From a checkpoint of a small transformer trained on Wikipedia: 143M parameters.
Each number is 200 + 20 x the weight over the matrix's rms, rounded and kept within 0 to 999. Layers, rows and columns count from 0.

# layer 5 MLP down (transposed), 3136x896, rms 0.0249, rows 1089-1116, columns 384-511
197,243,177,188,243,197,219,204,172,205,224,208,230,213,215,173,237,175,177,184,192,210,221,181,184,206,192,213,179,193,217,170,208,192,194,208,226,219,162,204,198,203,229,217,169,181,180,222,203,196,204,203,199,228,186,190,228,204,208,224,196,235,226,217,189,188,175,200,181,221,174,200,158,221,189,187,211,211,193,197,190,178,196,219,215,186,217,222,190,204,215,206,242,198,196,205,210,214,185,169,201,202,206,214,202,217,199,201,181,187,195,214,216,220,209,210,208,222,205,183,218,179,181,183,204,178,183,197
219,204,201,201,197,181,204,190,209,205,189,167,196,222,179,172,229,208,188,197,223,207,206,198,207,195,194,198,196,207,189,185,198,204,260,201,184,178,202,171,211,205,182,207,186,181,202,196,197,202,191,200,191,194,150,224,209,200,204,217,202,203,233,203,198,190,172,243,178,201,217,214,205,232,182,163,199,168,222,162,201,181,218,215,225,163,191,190,199,214,185,216,198,188,203,162,202,192,203,190,173,214,217,183,191,204,203,223,180,198,234,206,196,150,242,177,209,184,204,177,174,184,215,208,213,212,228,195
197,230,188,211,236,196,171,236,181,206,201,194,210,188,202,219,201,227,198,164,190,217,169,211,213,199,191,204,215,191,207,190,182,200,194,213,200,202,204,213,193,215,185,182,221,208,234,220,230,212,235,199,191,171,186,208,205,211,182,223,207,180,177,226,219,196,213,202,217,204,227,206,203,183,161,204,228,201,191,202,191,209,225,183,236,211,196,184,218,209,204,201,228,203,168,183,209,220,206,212,209,208,199,178,207,174,211,196,218,193,182,211,205,198,220,189,170,218,222,192,195,224,214,202,181,219,212,190
209,208,235,181,202,192,202,192,191,212,202,212,217,204,194,162,197,213,189,224,179,197,207,185,187,177,160,212,200,191,161,173,209,174,200,185,215,208,216,175,199,217,208,220,198,191,230,174,237,178,221,209,205,194,196,202,210,202,210,212,191,204,202,204,205,224,209,168,193,234,230,180,197,227,199,168,224,210,189,189,194,201,190,180,199,207,187,191,226,173,222,199,169,213,224,229,209,212,198,186,157,188,205,186,224,208,212,203,214,204,189,210,169,218,190,204,182,210,206,194,184,187,188,206,189,193,211,218
215,218,155,225,206,198,178,237,251,237,184,213,208,216,202,194,222,193,201,210,239,168,180,182,197,193,219,196,188,206,203,217,203,212,188,235,210,235,210,212,206,213,239,231,204,187,153,203,158,189,189,226,171,220,244,217,162,201,154,231,168,199,168,220,186,177,201,205,197,194,161,188,178,178,188,200,215,222,168,209,197,199,212,160,212,202,170,247,221,232,214,205,207,191,201,230,190,244,163,176,218,174,187,213,181,197,245,188,192,221,144,240,186,172,188,178,211,217,212,212,254,201,189,220,213,170,211,194
245,174,196,177,215,213,213,190,266,197,228,179,167,210,164,215,185,193,236,169,183,199,207,224,172,196,235,195,156,176,191,226,205,188,209,190,251,209,198,157,192,203,237,217,148,218,166,233,177,184,161,203,185,209,221,171,219,218,234,178,174,183,194,189,215,192,170,222,177,203,132,215,207,197,210,198,159,236,182,175,187,205,205,181,192,211,179,212,241,188,180,224,145,236,226,234,210,196,227,212,217,191,243,182,169,189,197,275,190,212,177,194,206,198,248,167,231,227,238,212,169,176,186,201,229,225,217,193
203,215,211,209,184,201,262,190,202,169,204,204,215,196,194,174,226,186,193,220,160,215,225,188,175,210,223,158,207,221,173,212,218,201,197,259,172,200,202,177,190,190,222,212,163,179,169,208,193,226,179,247,207,219,195,205,176,196,189,200,227,185,217,228,211,194,178,207,235,170,191,193,223,225,214,197,201,214,187,146,218,231,205,246,189,192,214,220,203,139,221,223,205,197,170,186,188,200,228,181,188,205,188,192,232,234,219,208,227,197,202,192,215,173,215,201,234,251,176,236,209,264,252,177,204,163,143,185
201,201,221,233,204,189,171,215,211,205,217,188,241,224,220,180,196,190,172,201,224,202,214,194,177,207,201,205,180,207,168,194,216,195,225,215,202,210,200,176,215,224,200,214,212,225,215,231,211,251,181,197,186,215,204,217,199,199,174,168,207,191,224,164,189,203,202,169,201,229,218,222,233,232,181,182,203,240,171,221,232,210,222,202,196,181,213,200,185,222,181,198,188,216,232,208,200,213,195,175,208,208,178,178,245,186,204,221,203,226,201,213,213,179,207,232,191,145,182,189,205,210,221,196,220,210,187,179
206,182,193,222,202,216,198,191,232,189,197,182,198,196,201,210,238,217,236,219,193,229,191,221,189,238,203,169,208,206,181,184,187,185,222,216,201,199,213,192,196,205,201,203,203,185,208,185,190,196,207,189,205,213,190,185,214,224,170,184,194,178,188,178,192,228,195,220,161,169,197,218,217,199,173,202,231,206,146,172,213,227,209,192,192,220,196,172,232,244,187,210,217,201,186,224,212,211,174,235,181,211,211,231,226,176,185,206,192,185,225,193,211,221,229,206,171,234,176,171,188,225,195,200,183,211,221,173
190,200,227,186,202,219,188,227,197,174,193,197,202,184,160,177,211,206,195,178,175,246,208,214,178,198,188,233,205,202,209,184,222,232,210,189,196,208,188,190,209,227,222,188,192,195,189,203,187,200,218,207,220,213,184,214,227,219,193,194,182,181,184,193,191,214,203,201,209,192,182,205,194,218,204,223,216,181,187,201,204,192,213,189,211,190,207,239,187,230,214,254,199,194,215,218,187,195,228,192,209,194,240,205,220,205,207,181,183,181,199,221,216,220,205,207,200,199,187,201,164,187,198,233,198,215,185,241
216,203,211,187,244,200,213,192,184,217,188,212,186,228,205,194,209,182,210,174,173,199,188,231,212,208,195,194,198,187,219,193,186,214,197,199,221,247,223,182,194,224,201,228,235,201,204,200,204,214,199,177,193,183,225,225,192,195,222,199,196,179,183,181,180,182,194,211,182,213,213,194,187,175,180,211,190,207,195,208,209,167,209,197,209,200,219,216,180,198,198,198,207,195,231,212,254,203,204,206,179,194,185,197,223,200,182,178,213,200,205,186,231,205,188,211,230,210,183,188,196,196,208,213,183,209,186,195
217,220,200,188,238,182,214,218,196,177,220,206,202,194,228,204,173,225,188,181,214,193,195,185,176,229,256,232,183,280,205,151,212,148,166,207,188,151,226,185,206,187,174,190,213,206,205,197,228,212,218,183,186,190,228,186,199,202,216,169,212,215,187,177,198,226,211,225,171,222,216,157,198,200,212,183,230,245,184,206,203,195,215,208,190,223,253,205,218,201,231,201,228,213,218,199,192,218,198,172,233,219,185,188,174,240,180,180,221,218,200,205,199,209,167,164,189,229,227,224,197,215,204,223,191,154,200,209
213,238,190,183,175,197,190,202,211,195,194,209,178,203,187,185,236,212,175,218,169,197,191,174,193,223,174,196,191,187,168,226,196,190,203,220,208,187,197,225,210,229,177,214,163,181,183,254,212,197,213,217,191,215,210,186,204,209,181,178,174,230,171,182,192,203,228,197,226,229,171,182,214,206,215,234,200,195,210,205,213,219,211,177,227,170,185,225,194,203,211,167,210,183,191,209,179,206,190,189,180,172,191,193,198,190,177,211,194,228,201,202,202,207,193,181,203,202,186,225,185,210,214,214,173,189,213,193
212,204,162,206,195,222,236,209,195,174,203,222,179,237,223,220,193,192,198,198,203,204,238,206,209,180,184,222,218,202,205,168,207,208,249,215,210,199,196,219,184,211,210,177,180,213,229,233,242,195,206,194,198,193,222,164,221,254,215,199,200,200,204,204,186,173,170,204,221,233,211,183,171,205,208,204,193,212,212,187,224,180,184,229,231,177,189,219,195,188,208,198,202,228,178,206,232,235,188,190,211,189,191,191,215,238,210,215,220,222,194,191,169,220,184,193,205,191,213,205,189,208,197,184,174,189,198,248
189,168,210,208,204,200,218,196,224,219,178,208,215,224,199,200,196,199,196,222,190,205,190,162,198,211,194,192,182,197,195,202,177,180,194,203,198,197,212,220,197,205,201,210,218,192,191,204,250,223,193,229,193,185,209,165,188,220,215,188,227,186,226,180,171,226,251,201,240,226,198,203,184,231,189,237,185,183,224,217,182,234,216,177,244,233,200,166,192,179,198,230,223,234,213,186,194,248,197,173,219,195,167,223,210,207,234,207,226,193,196,189,183,201,195,151,202,225,191,204,200,223,202,170,185,193,197,205
256,194,245,206,207,188,204,206,184,211,185,210,184,187,198,207,216,219,238,207,204,221,173,200,256,201,204,201,207,215,219,162,185,196,200,214,186,202,158,191,176,176,187,183,196,233,184,188,177,212,164,205,166,182,219,209,165,227,195,203,224,199,179,205,233,202,205,193,224,231,223,180,203,195,199,200,200,252,208,216,199,203,180,193,203,222,202,248,184,188,201,223,204,196,224,177,220,226,211,170,188,214,219,220,201,214,242,146,190,169,213,185,213,189,200,171,157,215,191,221,233,178,209,250,201,180,206,219
189,244,192,201,208,235,205,215,209,212,194,212,176,218,183,163,199,210,199,201,178,183,171,220,200,205,220,184,193,183,216,187,207,174,188,219,210,169,216,217,222,173,205,190,179,206,178,186,204,180,237,202,222,177,193,188,203,209,186,228,194,202,199,196,219,228,216,186,220,217,203,203,216,198,179,217,190,214,150,212,202,213,191,205,202,224,226,197,211,220,200,201,202,210,200,217,186,194,227,221,217,197,165,204,205,196,224,212,199,194,210,192,201,241,221,198,184,190,205,190,209,205,190,220,207,165,184,178
218,190,181,159,183,232,218,211,204,263,211,163,207,213,200,217,225,226,174,169,160,205,216,224,173,219,196,196,201,233,209,191,232,182,195,224,179,182,227,146,205,184,206,167,244,183,172,211,221,162,183,187,205,184,201,204,245,181,185,200,198,210,192,223,153,168,214,225,218,164,203,220,190,180,214,206,212,185,230,204,209,184,190,183,195,171,204,214,226,186,219,220,227,192,205,230,198,169,189,198,168,179,177,204,152,170,189,168,189,143,182,145,220,153,234,185,211,263,217,206,230,203,175,184,237,196,237,233
173,216,156,212,219,214,225,211,197,194,214,192,195,231,194,229,195,198,205,188,235,168,206,244,214,213,222,198,200,159,194,182,181,204,192,201,192,196,225,199,194,198,221,228,208,202,207,199,158,232,192,220,171,192,209,199,231,218,202,197,192,242,213,188,200,238,148,220,224,200,181,170,200,190,190,216,202,212,186,213,210,186,180,208,213,237,180,194,187,172,205,225,203,210,208,169,194,222,191,156,186,202,190,194,214,171,197,201,175,245,217,196,219,221,166,192,194,199,236,180,194,171,201,204,241,173,177,179
206,205,236,181,236,197,214,187,192,182,163,207,210,220,214,202,179,185,190,208,173,204,223,153,222,193,177,223,167,239,242,198,173,221,208,172,184,180,185,201,228,215,210,224,190,167,225,200,193,197,238,232,251,203,182,263,200,232,198,217,196,198,193,174,223,169,175,244,209,179,250,165,149,175,230,151,224,176,217,220,164,225,236,141,198,222,179,217,195,179,201,157,204,214,174,199,205,233,230,254,229,182,231,216,226,183,159,210,199,207,183,222,140,203,222,182,193,180,162,192,220,210,191,202,201,169,204,211
236,219,236,210,165,197,167,193,193,177,202,214,201,165,205,202,204,192,185,220,200,218,200,202,204,217,224,216,194,170,184,201,209,210,185,163,197,195,217,204,213,198,187,218,217,180,221,199,219,187,188,217,219,218,176,202,209,205,177,155,245,184,166,176,210,226,207,202,190,236,224,201,209,211,215,193,207,196,192,207,217,220,166,204,202,199,219,214,210,220,201,185,240,196,173,185,249,195,187,212,195,213,180,198,212,185,198,214,183,179,214,168,178,179,170,193,190,202,218,156,233,197,200,187,188,223,211,215
221,211,214,196,171,225,228,199,193,190,187,210,222,192,185,233,200,185,198,210,199,184,183,208,226,197,176,202,202,231,200,179,195,175,211,241,186,199,211,191,166,168,234,225,178,190,197,199,227,174,218,188,199,184,184,233,206,197,191,210,221,188,233,225,213,213,221,191,194,203,194,186,205,164,180,214,199,176,197,196,197,191,175,184,203,205,206,175,202,197,231,194,179,209,198,196,212,196,226,199,205,240,188,198,230,202,215,218,184,213,188,164,180,187,205,190,208,192,221,192,189,193,211,210,189,221,205,195
182,171,194,227,206,182,189,206,205,212,197,178,212,202,191,196,167,229,235,156,208,217,223,182,194,222,229,184,177,169,189,202,208,175,195,214,205,148,192,189,191,200,210,187,181,194,172,164,188,204,203,199,204,186,209,188,220,171,165,207,161,196,206,191,186,215,201,229,204,199,201,205,214,169,217,208,225,182,220,199,198,191,205,205,188,184,212,204,202,202,207,203,207,228,197,221,215,181,178,216,170,216,210,212,184,172,180,200,203,228,182,206,230,224,218,195,190,204,210,208,200,172,211,197,202,202,226,197
181,221,270,158,254,211,219,232,192,165,202,195,232,192,172,248,184,223,227,212,152,236,202,250,206,162,218,218,207,233,215,178,138,194,148,220,193,217,199,190,211,232,225,202,209,174,205,227,200,192,223,197,206,191,203,187,237,195,274,215,200,197,196,174,198,181,170,213,223,210,243,209,227,154,155,174,192,199,199,207,187,217,182,191,246,236,218,196,220,236,225,218,237,191,212,184,147,196,199,221,206,197,212,183,233,188,207,174,214,157,218,203,174,197,173,229,203,170,210,256,166,231,157,218,202,207,163,188
223,203,181,209,218,201,205,183,230,233,225,196,195,225,198,216,189,214,145,197,243,206,182,162,196,237,199,177,192,168,221,194,208,167,197,202,236,193,190,178,225,197,198,199,244,189,157,162,217,228,174,164,178,242,221,193,229,201,218,199,253,211,193,209,159,208,211,176,195,233,182,197,167,214,206,165,202,209,220,229,209,196,204,188,214,194,187,183,207,199,188,204,188,221,187,211,233,211,226,205,237,175,202,222,216,204,232,198,208,207,204,178,210,201,205,230,196,242,211,216,217,240,193,191,196,213,207,212
199,194,188,218,198,233,216,175,192,214,208,172,160,206,200,169,201,202,211,186,221,194,191,216,218,199,188,172,184,215,207,189,181,211,232,229,183,207,225,188,201,190,194,204,212,165,200,229,191,197,202,169,206,201,209,217,195,222,201,164,192,203,198,184,185,240,222,209,190,228,171,196,173,211,220,183,203,216,193,218,208,191,223,208,186,187,212,207,201,234,217,213,233,196,221,204,231,194,210,195,159,214,214,191,201,201,188,181,168,199,202,197,209,193,213,200,201,185,191,202,221,220,185,188,203,205,208,189
209,207,159,209,177,175,189,229,212,197,201,183,195,210,190,180,230,170,200,227,183,189,219,163,164,202,217,222,215,202,197,185,233,209,195,187,245,228,195,187,229,184,188,186,209,175,220,217,178,194,206,195,239,211,196,210,188,214,169,190,206,199,221,174,226,195,200,194,226,199,205,212,201,187,171,223,219,200,195,199,195,219,178,226,181,216,203,183,221,193,256,207,185,182,187,231,173,179,218,194,210,173,194,174,200,207,176,192,204,226,201,210,252,205,220,198,201,156,238,215,184,226,164,209,189,197,175,223
186,215,198,208,149,228,171,182,185,169,215,197,211,207,184,197,197,209,221,241,188,194,184,196,247,220,196,179,209,175,206,166,192,197,169,207,216,227,196,177,160,189,189,157,215,202,181,200,211,217,184,210,202,219,204,228,209,214,189,207,200,213,211,163,191,161,203,193,205,184,185,203,182,225,225,208,213,208,180,195,205,221,173,219,166,182,206,188,206,224,197,202,186,161,201,200,163,205,213,206,166,220,211,197,202,211,217,195,178,193,188,198,239,189,229,210,216,231,168,207,189,241,186,188,224,226,183,202
# layer 5 MLP up, 3136x896, rms 0.0249, rows 1090-1116, columns 384-511
212,198,186,225,230,189,184,193,182,199,190,222,186,204,173,194,199,176,199,190,191,183,197,149,175,236,183,212,175,214,191,183,195,206,244,197,195,200,165,202,217,226,189,200,204,188,201,187,219,168,192,217,201,197,205,223,231,217,210,199,218,212,198,225,206,197,202,195,191,205,201,195,214,192,204,206,194,175,200,175,208,173,213,177,195,191,220,228,193,186,207,206,160,202,218,203,221,218,206,206,199,203,227,214,215,215,221,178,206,221,220,172,162,167,213,229,187,201,189,172,182,225,220,202,193,178,192,185
178,221,182,220,202,210,187,208,210,228,192,178,223,204,203,202,206,197,226,214,218,199,219,190,178,208,178,190,177,174,178,201,178,198,187,202,200,197,231,166,195,192,192,213,212,183,213,209,196,191,203,224,215,204,232,178,173,223,174,149,184,183,212,193,171,192,206,204,206,205,200,236,207,207,173,182,220,171,206,214,185,194,218,191,170,188,188,173,203,185,187,175,197,196,209,167,190,205,201,196,213,183,201,223,188,216,188,195,192,191,219,220,201,202,172,209,208,214,210,211,209,188,236,177,214,202,209,210
204,204,191,175,190,211,221,206,231,228,197,240,210,188,226,217,184,208,197,240,206,211,200,181,167,188,233,169,233,183,222,234,221,191,207,217,192,202,221,211,179,196,203,215,187,205,235,225,223,218,209,190,198,209,247,219,196,213,162,207,173,213,181,248,212,203,216,225,180,162,231,202,189,194,209,173,195,184,188,179,221,208,187,197,215,199,163,216,203,225,201,198,222,158,205,165,185,190,175,239,208,208,191,193,180,206,197,172,197,217,204,200,214,175,189,220,208,210,190,213,219,203,187,225,201,221,212,191
242,208,190,221,176,201,158,230,181,212,172,187,177,188,221,162,141,203,199,241,224,183,164,239,188,158,186,203,188,243,218,221,218,195,224,182,187,232,217,174,190,221,223,222,235,197,176,195,227,195,195,214,179,197,185,226,212,192,241,233,223,198,201,220,213,190,174,175,236,229,107,216,176,206,202,200,188,161,214,202,215,205,199,174,187,233,196,211,168,219,168,185,170,214,177,209,177,202,201,201,205,199,212,176,169,200,224,216,208,166,178,224,231,152,169,197,206,205,203,192,223,195,175,195,219,178,189,211
258,181,234,181,195,210,210,178,217,179,212,195,164,227,197,200,214,151,232,177,242,180,167,214,171,223,200,186,195,200,177,180,240,156,171,229,224,206,226,167,191,210,189,246,208,193,188,207,217,182,214,169,195,165,223,210,229,227,189,233,188,170,196,169,163,223,199,205,183,200,170,223,203,199,212,249,238,174,194,228,195,148,196,222,186,205,178,178,186,203,177,219,156,199,183,219,238,201,161,189,190,216,196,225,181,210,160,239,248,191,176,250,191,208,206,204,223,234,190,210,204,222,180,218,200,191,182,197
210,232,216,217,186,219,241,204,201,208,272,184,200,196,195,233,216,213,199,195,183,220,216,193,238,198,187,177,204,165,185,181,215,227,246,222,178,181,203,157,201,176,227,206,201,175,208,240,200,237,204,222,185,184,201,177,178,205,213,214,216,224,202,195,194,181,182,199,207,165,234,224,219,212,192,200,189,209,192,183,202,192,219,216,206,185,209,158,201,158,209,184,232,210,162,210,173,175,132,227,209,264,157,223,212,203,206,172,224,154,202,214,212,202,216,221,222,212,182,175,233,208,170,155,223,188,156,181
174,223,219,177,188,180,161,239,187,211,196,193,194,214,242,205,236,195,200,202,228,198,188,232,216,198,195,215,177,187,180,209,222,184,230,247,213,211,196,220,211,215,210,227,216,205,197,162,221,188,198,160,204,179,196,194,225,204,200,193,197,201,209,254,202,174,221,216,199,170,247,184,216,213,210,202,230,196,203,168,217,167,202,222,191,176,184,187,210,188,180,188,225,202,199,156,193,204,216,204,207,200,195,195,190,200,196,204,195,199,176,181,182,178,220,189,211,221,193,203,193,190,196,181,197,198,223,197
162,197,216,174,233,191,209,197,210,153,196,207,198,216,203,204,217,200,204,220,197,191,207,200,163,180,215,208,219,189,211,226,212,196,194,203,212,197,187,219,219,203,182,184,186,201,200,219,234,189,225,223,211,181,194,187,192,203,169,208,200,163,205,211,230,186,185,236,189,185,197,201,185,216,209,188,188,227,203,198,200,195,203,195,217,175,192,209,269,196,213,199,233,153,212,194,207,200,192,219,211,206,182,220,222,178,168,170,186,193,168,153,205,210,193,206,186,195,174,203,203,230,186,198,195,187,221,193
199,180,210,195,210,197,165,212,218,182,215,202,200,223,181,217,161,201,244,175,209,196,205,218,174,226,219,195,216,220,189,215,216,194,189,174,211,205,241,185,190,191,185,182,225,208,208,201,209,236,202,177,206,206,197,217,207,216,236,206,202,185,230,179,186,187,213,215,202,237,218,209,193,202,222,189,202,184,208,204,200,176,174,218,191,209,203,208,205,194,187,214,197,136,214,202,207,152,164,170,200,204,199,179,200,200,238,227,188,179,212,220,199,187,224,205,205,208,180,194,201,171,209,189,248,222,229,191
186,205,194,199,199,164,240,181,190,178,209,182,225,200,161,238,188,169,232,194,192,202,203,208,194,200,176,211,201,221,206,199,205,192,177,230,209,189,210,195,228,220,192,203,212,231,168,162,164,190,209,223,187,173,175,190,226,213,195,194,196,168,210,221,193,190,240,191,141,212,181,228,210,204,201,205,168,180,209,200,196,179,210,205,234,210,217,206,175,199,207,218,211,199,207,224,212,198,219,199,199,226,221,182,185,200,229,197,218,227,179,225,209,191,175,203,170,199,211,213,214,174,189,206,209,215,177,196
204,202,202,164,252,219,185,182,220,190,204,194,204,214,221,195,200,184,218,202,219,187,154,180,199,233,205,198,222,218,235,207,214,179,161,175,205,209,172,202,201,200,182,225,254,186,192,210,253,214,218,167,189,204,213,207,229,179,237,185,239,218,192,179,193,236,200,256,193,186,188,172,203,200,221,205,170,228,190,203,211,206,219,193,230,213,208,185,208,171,224,204,222,181,210,200,207,210,209,184,231,206,228,239,172,204,181,177,227,204,175,219,200,230,198,203,216,171,241,212,189,236,207,192,232,209,196,189
241,171,167,222,227,202,214,186,231,229,238,193,182,187,219,195,186,210,204,212,182,179,188,191,221,186,207,203,203,182,206,211,210,215,213,192,188,228,207,200,222,198,196,205,208,198,194,217,189,226,144,224,214,169,198,206,198,201,220,206,197,179,201,194,185,210,174,197,226,179,188,211,218,183,188,190,218,162,223,206,208,213,221,216,211,197,210,179,189,195,204,203,197,237,209,187,225,178,206,193,158,191,197,196,213,179,218,214,172,170,186,192,244,194,204,185,219,214,206,190,198,238,224,207,194,185,235,193
265,220,227,198,197,173,197,220,215,204,180,189,214,173,213,187,184,211,194,198,216,183,177,214,187,209,205,192,223,221,209,193,179,204,203,204,227,199,224,174,241,197,193,217,217,201,213,185,191,209,166,218,210,204,204,198,188,212,198,198,191,208,176,204,236,204,229,242,204,188,179,233,226,189,181,205,181,222,166,246,185,231,205,181,175,221,226,178,201,214,180,176,175,194,176,213,181,198,200,200,180,183,221,208,203,197,220,194,193,221,198,200,239,184,199,195,198,221,209,192,218,198,231,216,182,212,218,195
205,200,202,205,202,187,175,194,241,232,238,211,154,194,184,195,202,183,225,161,216,216,227,189,203,159,196,170,220,222,174,177,208,220,218,178,191,187,214,192,173,212,186,228,184,184,215,197,229,200,175,185,218,183,214,178,210,228,233,156,204,201,161,166,203,186,227,216,243,184,232,211,206,206,170,213,176,191,193,212,175,205,198,206,167,227,204,181,194,195,205,180,183,192,206,202,193,219,206,192,206,160,202,182,169,210,213,193,144,219,188,202,191,240,217,206,236,248,158,239,198,205,169,213,235,165,192,213
207,195,193,218,201,188,196,193,198,158,187,217,180,185,207,198,211,175,232,183,221,198,184,146,165,208,204,210,214,235,219,203,187,207,192,205,213,196,201,225,210,186,177,208,168,192,200,195,224,206,215,174,166,186,187,177,215,209,184,166,197,213,202,193,208,215,187,196,183,220,206,168,175,191,222,239,248,215,202,185,185,212,197,213,223,200,210,208,181,167,192,197,227,178,191,181,176,183,189,192,183,213,202,203,181,193,203,175,214,161,180,180,192,217,224,204,198,196,226,180,198,243,179,216,208,200,216,193
214,225,194,198,189,182,191,180,178,188,195,205,212,181,206,211,191,185,212,198,219,193,209,182,225,178,155,200,235,200,201,205,210,183,227,185,223,218,217,186,218,238,162,188,229,226,232,184,221,217,192,220,212,188,219,167,185,179,184,164,176,210,187,231,195,239,194,204,196,212,189,177,179,176,182,223,198,170,203,198,153,210,217,203,186,224,233,208,206,215,201,206,198,167,165,177,185,208,200,191,179,216,190,179,168,197,217,166,200,193,208,191,179,196,221,188,212,192,220,215,207,189,188,208,194,180,185,190
223,172,236,193,217,207,210,190,216,201,218,193,219,192,216,224,207,260,214,168,171,173,229,241,178,243,185,194,187,223,194,211,183,200,158,224,175,147,226,195,207,201,202,192,221,196,189,236,219,171,182,191,211,192,206,233,234,195,208,232,240,214,211,209,153,194,178,253,182,168,188,182,188,159,210,219,249,168,249,194,164,212,169,204,193,177,197,199,213,188,207,226,190,206,197,212,197,213,167,225,142,162,190,190,152,205,186,203,183,165,254,188,186,146,162,181,204,232,191,211,213,205,150,209,205,203,205,231
174,192,192,205,177,178,184,193,224,248,200,209,223,216,194,159,206,190,202,204,199,203,204,199,230,206,173,206,186,192,220,171,207,189,213,190,192,204,235,186,181,212,199,180,218,193,155,201,181,200,207,180,210,172,203,184,213,199,190,198,236,204,187,198,189,199,194,193,202,216,231,188,183,183,200,206,165,190,198,201,226,166,203,194,156,200,182,216,192,201,185,225,171,200,179,179,183,195,184,187,214,192,214,223,209,213,209,238,245,218,195,194,175,194,188,192,219,228,223,189,208,166,210,179,205,181,199,215
169,202,199,222,217,211,161,194,247,187,208,196,183,222,194,198,176,209,211,188,208,207,177,212,180,171,215,180,190,202,193,171,216,232,183,218,214,215,225,178,213,209,193,202,202,174,184,218,183,225,189,200,162,187,189,157,215,190,211,198,221,230,232,180,200,217,222,161,186,219,164,221,255,199,209,240,166,203,201,196,163,203,207,252,178,170,210,169,203,233,170,230,213,187,176,215,208,165,159,155,188,218,189,213,229,217,232,213,188,227,221,202,202,183,187,172,205,209,213,206,166,183,191,206,158,220,183,193
193,215,159,185,191,196,189,227,180,200,190,222,190,180,217,194,196,188,190,179,204,207,222,229,233,222,223,178,205,208,216,197,182,231,216,224,184,204,215,216,229,214,226,210,203,201,193,194,180,212,203,173,193,188,224,219,210,224,216,172,213,210,178,201,208,216,204,215,165,212,203,191,227,204,193,168,152,191,248,161,208,141,168,202,179,179,222,181,215,204,195,212,206,226,202,170,249,177,229,203,202,193,175,200,175,198,196,207,202,185,216,207,205,219,190,200,209,185,215,195,191,202,232,223,184,195,190,221
183,195,205,160,173,193,196,175,183,229,193,213,206,240,189,211,216,169,203,192,202,200,227,180,203,195,216,162,203,189,195,199,201,192,209,219,212,176,187,193,204,199,181,216,230,192,241,212,223,215,208,203,195,186,163,216,180,192,187,206,185,179,238,186,199,200,215,215,177,200,203,207,182,181,225,186,184,193,198,205,203,219,218,213,220,192,231,191,207,196,229,167,223,174,201,190,233,195,195,175,199,206,171,189,194,191,206,182,199,216,211,202,188,200,186,210,206,175,216,211,224,206,259,225,207,229,210,231
179,215,188,185,183,166,210,219,195,213,197,193,214,200,209,201,191,190,221,197,196,193,203,202,184,192,195,190,177,222,229,232,196,204,193,200,174,204,229,217,184,201,167,175,198,238,216,213,200,193,206,225,205,183,214,189,219,184,185,191,192,198,208,177,234,207,168,216,181,195,199,174,197,229,217,204,171,197,206,197,209,215,181,224,192,193,201,194,212,224,195,202,200,202,193,208,205,219,188,170,169,208,176,195,213,232,217,201,182,188,180,213,195,177,186,214,198,179,237,168,185,221,200,213,209,196,212,209
197,213,180,223,170,139,174,165,235,197,221,181,206,220,182,193,231,196,192,192,248,204,192,166,175,201,202,187,190,176,221,200,249,159,203,193,201,203,253,235,185,206,175,191,229,261,212,175,208,235,208,202,219,208,243,183,251,204,150,163,190,199,185,174,157,220,234,195,174,196,182,244,191,227,218,273,213,202,204,228,200,189,230,205,213,176,193,218,201,192,184,227,170,209,235,196,252,196,181,188,226,164,159,233,163,214,191,201,206,214,185,208,219,200,234,189,185,270,229,188,222,216,215,196,202,224,188,177
224,220,219,233,189,205,210,214,207,190,201,210,205,184,191,253,180,184,239,164,172,220,170,251,198,228,219,217,164,199,223,203,215,214,203,224,217,227,190,172,212,194,194,225,233,184,215,208,228,185,164,227,203,230,180,243,197,218,210,147,194,203,220,213,203,207,228,209,212,218,238,213,152,184,228,192,178,186,226,158,183,192,191,234,193,210,204,205,169,162,187,192,185,265,216,215,207,209,207,202,220,209,170,176,205,203,216,172,243,221,259,211,194,214,174,199,169,211,211,212,197,210,202,190,227,207,167,155
185,212,186,173,187,213,195,196,184,204,211,188,219,221,204,214,201,201,206,174,213,185,210,212,200,204,226,155,236,205,212,183,193,235,204,207,200,202,228,206,175,184,199,219,161,189,214,199,198,191,181,201,219,210,200,197,220,181,201,208,187,194,205,185,218,210,217,200,236,211,208,202,203,203,176,205,210,233,204,219,179,222,205,220,229,217,169,203,234,188,235,203,194,218,185,244,213,192,205,190,182,205,175,186,196,198,227,178,206,198,205,204,205,197,186,205,203,207,213,178,196,195,194,223,205,217,226,186
186,201,204,198,193,216,200,194,228,197,208,179,193,223,183,162,198,197,200,175,221,190,232,186,180,178,236,191,223,198,223,216,205,214,203,204,198,179,206,200,206,234,186,184,198,190,200,181,170,200,186,225,209,203,172,207,186,156,184,199,204,191,232,186,218,201,183,214,194,207,179,192,197,206,192,221,163,222,196,203,189,197,198,217,211,203,192,185,267,188,221,170,232,245,218,208,173,188,223,201,200,206,173,153,203,216,187,181,199,229,184,207,202,185,186,208,169,203,211,176,219,206,201,203,229,200,164,210
194,216,243,171,199,170,172,210,225,199,215,194,212,168,192,198,222,180,215,219,200,221,196,202,201,208,180,223,210,161,223,187,235,189,216,187,183,221,196,176,212,181,173,165,193,188,223,197,217,191,150,165,193,196,184,203,173,239,249,201,200,201,220,221,199,156,174,203,178,206,187,200,204,204,195,208,188,216,199,201,202,209,181,183,210,225,215,220,216,207,204,192,201,186,203,194,206,201,210,180,218,180,242,210,194,186,201,212,219,203,180,194,173,157,227,168,181,180,175,197,183,194,199,195,227,243,202,199